{
  "vocab_size": 18049,
  "norm": "rmsnorm",
  "init_std_o": 0.00336,
  "max_seq_len": 512
}
Each number is 200 + 30 x the weight over its row's rms, rounded and kept within 0 to 999. Layers, rows and columns count from 0. The size before them is the row's rms in percent of the matrix's.

# o: layer 11 attention output (transposed), 512x512, rms 0.278, rows 17-20,80-84,144-147,208-211, columns 256-319
# v: layer 11 attention value, 128x512, rms 0.175, rows 17-20, columns 256-319
o80,110,207,243,191,263,173,235,187,217,217,189,241,178,199,210,202,167,199,184,174,189,188,219,200,209,209,221,212,173,256,203,211,213,218,144,185,177,212,238,230,251,176,200,242,212,249,130,177,157,197,236,193,193,174,218,178,228,199,184,169,211,208,197,286,173
o144,111,162,183,188,181,187,188,171,197,217,239,229,218,250,195,241,158,163,191,227,195,154,274,194,214,219,204,243,194,212,223,225,226,175,236,211,223,207,184,190,168,210,209,205,187,195,174,291,187,145,199,281,215,145,190,238,182,234,250,201,209,178,232,196,144
o208,097,215,170,232,198,247,205,202,228,163,206,225,190,200,182,181,200,206,167,231,214,233,144,189,190,192,154,239,192,248,209,214,220,213,205,218,155,226,198,178,178,185,238,208,133,202,223,163,182,167,221,198,200,195,213,204,201,253,191,169,185,183,147,185,219
v17,116,186,168,170,170,187,199,197,219,210,215,200,217,180,206,152,209,222,193,197,213,185,187,198,175,227,161,149,187,234,127,244,205,201,211,141,224,196,210,233,193,184,199,216,255,283,192,204,205,203,242,211,236,223,205,231,172,199,211,210,126,204,203,215,238
o17,117,163,207,216,255,187,200,248,180,191,178,186,206,211,227,234,240,249,220,201,196,200,186,218,220,181,251,156,255,187,282,137,217,205,206,254,213,230,197,184,200,171,140,233,183,192,213,226,195,184,159,213,173,179,199,168,189,177,236,190,231,204,152,164,184
o81,115,222,235,210,200,222,148,173,210,214,154,210,170,199,203,174,213,225,202,199,196,275,204,174,191,189,183,195,223,204,167,204,222,238,181,151,178,179,223,174,206,177,205,244,167,157,258,224,180,219,212,192,193,214,176,225,137,181,223,210,218,212,204,202,190
o145,105,138,203,184,257,175,251,191,185,272,180,231,231,263,192,248,193,248,221,139,186,191,227,158,241,189,254,132,199,200,195,169,198,201,196,230,188,253,202,188,230,202,145,231,216,157,237,236,198,212,175,166,225,227,242,184,171,137,182,145,250,189,192,173,200
o209,088,225,236,222,190,181,241,218,238,245,227,259,214,204,231,146,226,193,193,218,210,196,236,202,241,215,162,235,223,182,207,217,205,153,216,243,218,190,206,271,217,251,192,192,218,198,193,193,190,213,170,211,157,208,190,200,228,223,197,210,215,211,213,239,283
v18,118,226,134,188,238,206,207,219,171,226,218,178,208,231,199,232,255,183,188,224,228,212,243,177,201,246,188,167,196,197,112,228,234,197,230,229,212,179,177,266,215,188,169,243,194,260,218,268,171,203,211,203,160,196,195,225,190,169,223,181,237,186,181,173,182
o18,111,135,220,192,176,200,187,227,196,235,194,194,197,156,193,206,230,139,174,231,191,179,178,160,203,242,198,243,202,192,200,206,156,214,226,222,168,209,200,199,186,186,192,164,183,179,158,177,176,203,209,207,212,236,254,159,223,159,235,212,237,191,178,187,235
o82,111,103,255,183,173,220,229,198,168,229,196,220,256,223,179,169,156,227,190,169,236,202,210,153,178,211,214,199,184,184,202,248,214,174,187,126,250,149,227,165,238,190,136,173,226,179,200,208,206,199,220,230,163,189,211,150,188,161,202,198,224,212,204,215,214
o146,105,172,216,176,150,187,175,244,216,258,196,161,183,144,231,199,264,208,187,179,176,214,201,161,242,171,184,178,162,150,205,206,160,212,210,137,161,203,212,201,259,214,210,214,202,194,119,231,193,191,251,248,227,188,237,221,268,128,221,214,198,193,211,201,233
o210,095,204,181,205,201,189,174,212,203,207,209,195,227,260,208,202,187,224,155,172,220,229,206,234,131,167,182,168,211,194,187,241,211,166,181,157,195,191,169,217,267,217,216,239,164,241,242,195,164,206,206,255,230,166,120,214,210,217,206,129,245,198,226,277,157
v19,116,201,249,250,165,192,210,228,197,259,206,247,218,219,162,197,228,220,224,234,263,218,202,184,135,221,227,223,225,206,196,182,173,198,289,127,220,174,183,218,223,196,175,168,170,222,218,213,177,232,224,239,201,216,181,138,208,200,208,240,181,191,135,221,177
o19,112,169,193,168,271,181,215,218,134,226,174,199,205,158,227,237,206,200,145,227,270,234,210,232,168,228,173,163,205,218,244,188,188,204,168,201,212,119,184,170,220,209,204,162,190,206,146,185,206,163,206,212,149,287,247,147,211,190,218,170,236,172,211,225,229
o83,113,206,153,201,234,155,159,212,225,185,180,184,208,244,254,189,219,213,239,195,221,152,185,181,181,168,206,195,240,173,210,231,192,216,171,203,188,176,175,230,241,241,197,154,242,185,176,160,194,143,201,189,219,235,207,134,223,219,197,159,212,187,272,208,206
o147,103,204,168,108,195,170,282,197,191,168,209,184,162,139,169,238,181,190,224,249,198,246,249,195,193,184,191,134,204,212,210,211,203,198,201,180,178,169,215,182,218,192,223,193,195,99,211,214,176,162,203,176,193,200,198,208,233,222,236,190,211,195,214,183,251
o211,101,243,185,232,192,244,216,160,220,182,237,168,199,237,203,219,202,202,214,169,169,195,222,205,199,142,215,175,166,194,201,232,165,267,210,196,164,246,193,157,194,216,181,202,211,204,201,189,193,253,171,196,282,209,209,221,215,206,202,220,145,195,154,224,171
v20,119,201,224,248,148,211,192,165,193,212,213,210,182,179,145,239,198,192,249,200,208,173,177,145,167,175,172,232,170,159,208,160,247,196,217,276,216,187,233,220,199,165,265,227,266,224,171,238,194,217,203,193,184,164,185,262,195,150,163,182,134,189,219,189,157
o20,117,196,208,194,272,235,178,207,186,159,161,218,194,193,222,234,216,161,167,125,238,165,198,237,186,228,185,174,229,209,153,209,193,188,214,192,160,111,201,182,166,227,204,191,124,235,142,189,165,163,224,186,220,128,166,163,243,223,205,164,163,178,160,212,155
o84,115,190,184,217,228,198,165,211,166,231,156,228,209,172,239,190,164,190,154,206,188,147,238,183,207,181,204,214,205,200,191,174,138,249,225,181,234,245,231,177,198,164,173,215,208,221,198,220,191,188,232,218,236,215,197,179,261,189,270,208,134,177,201,173,201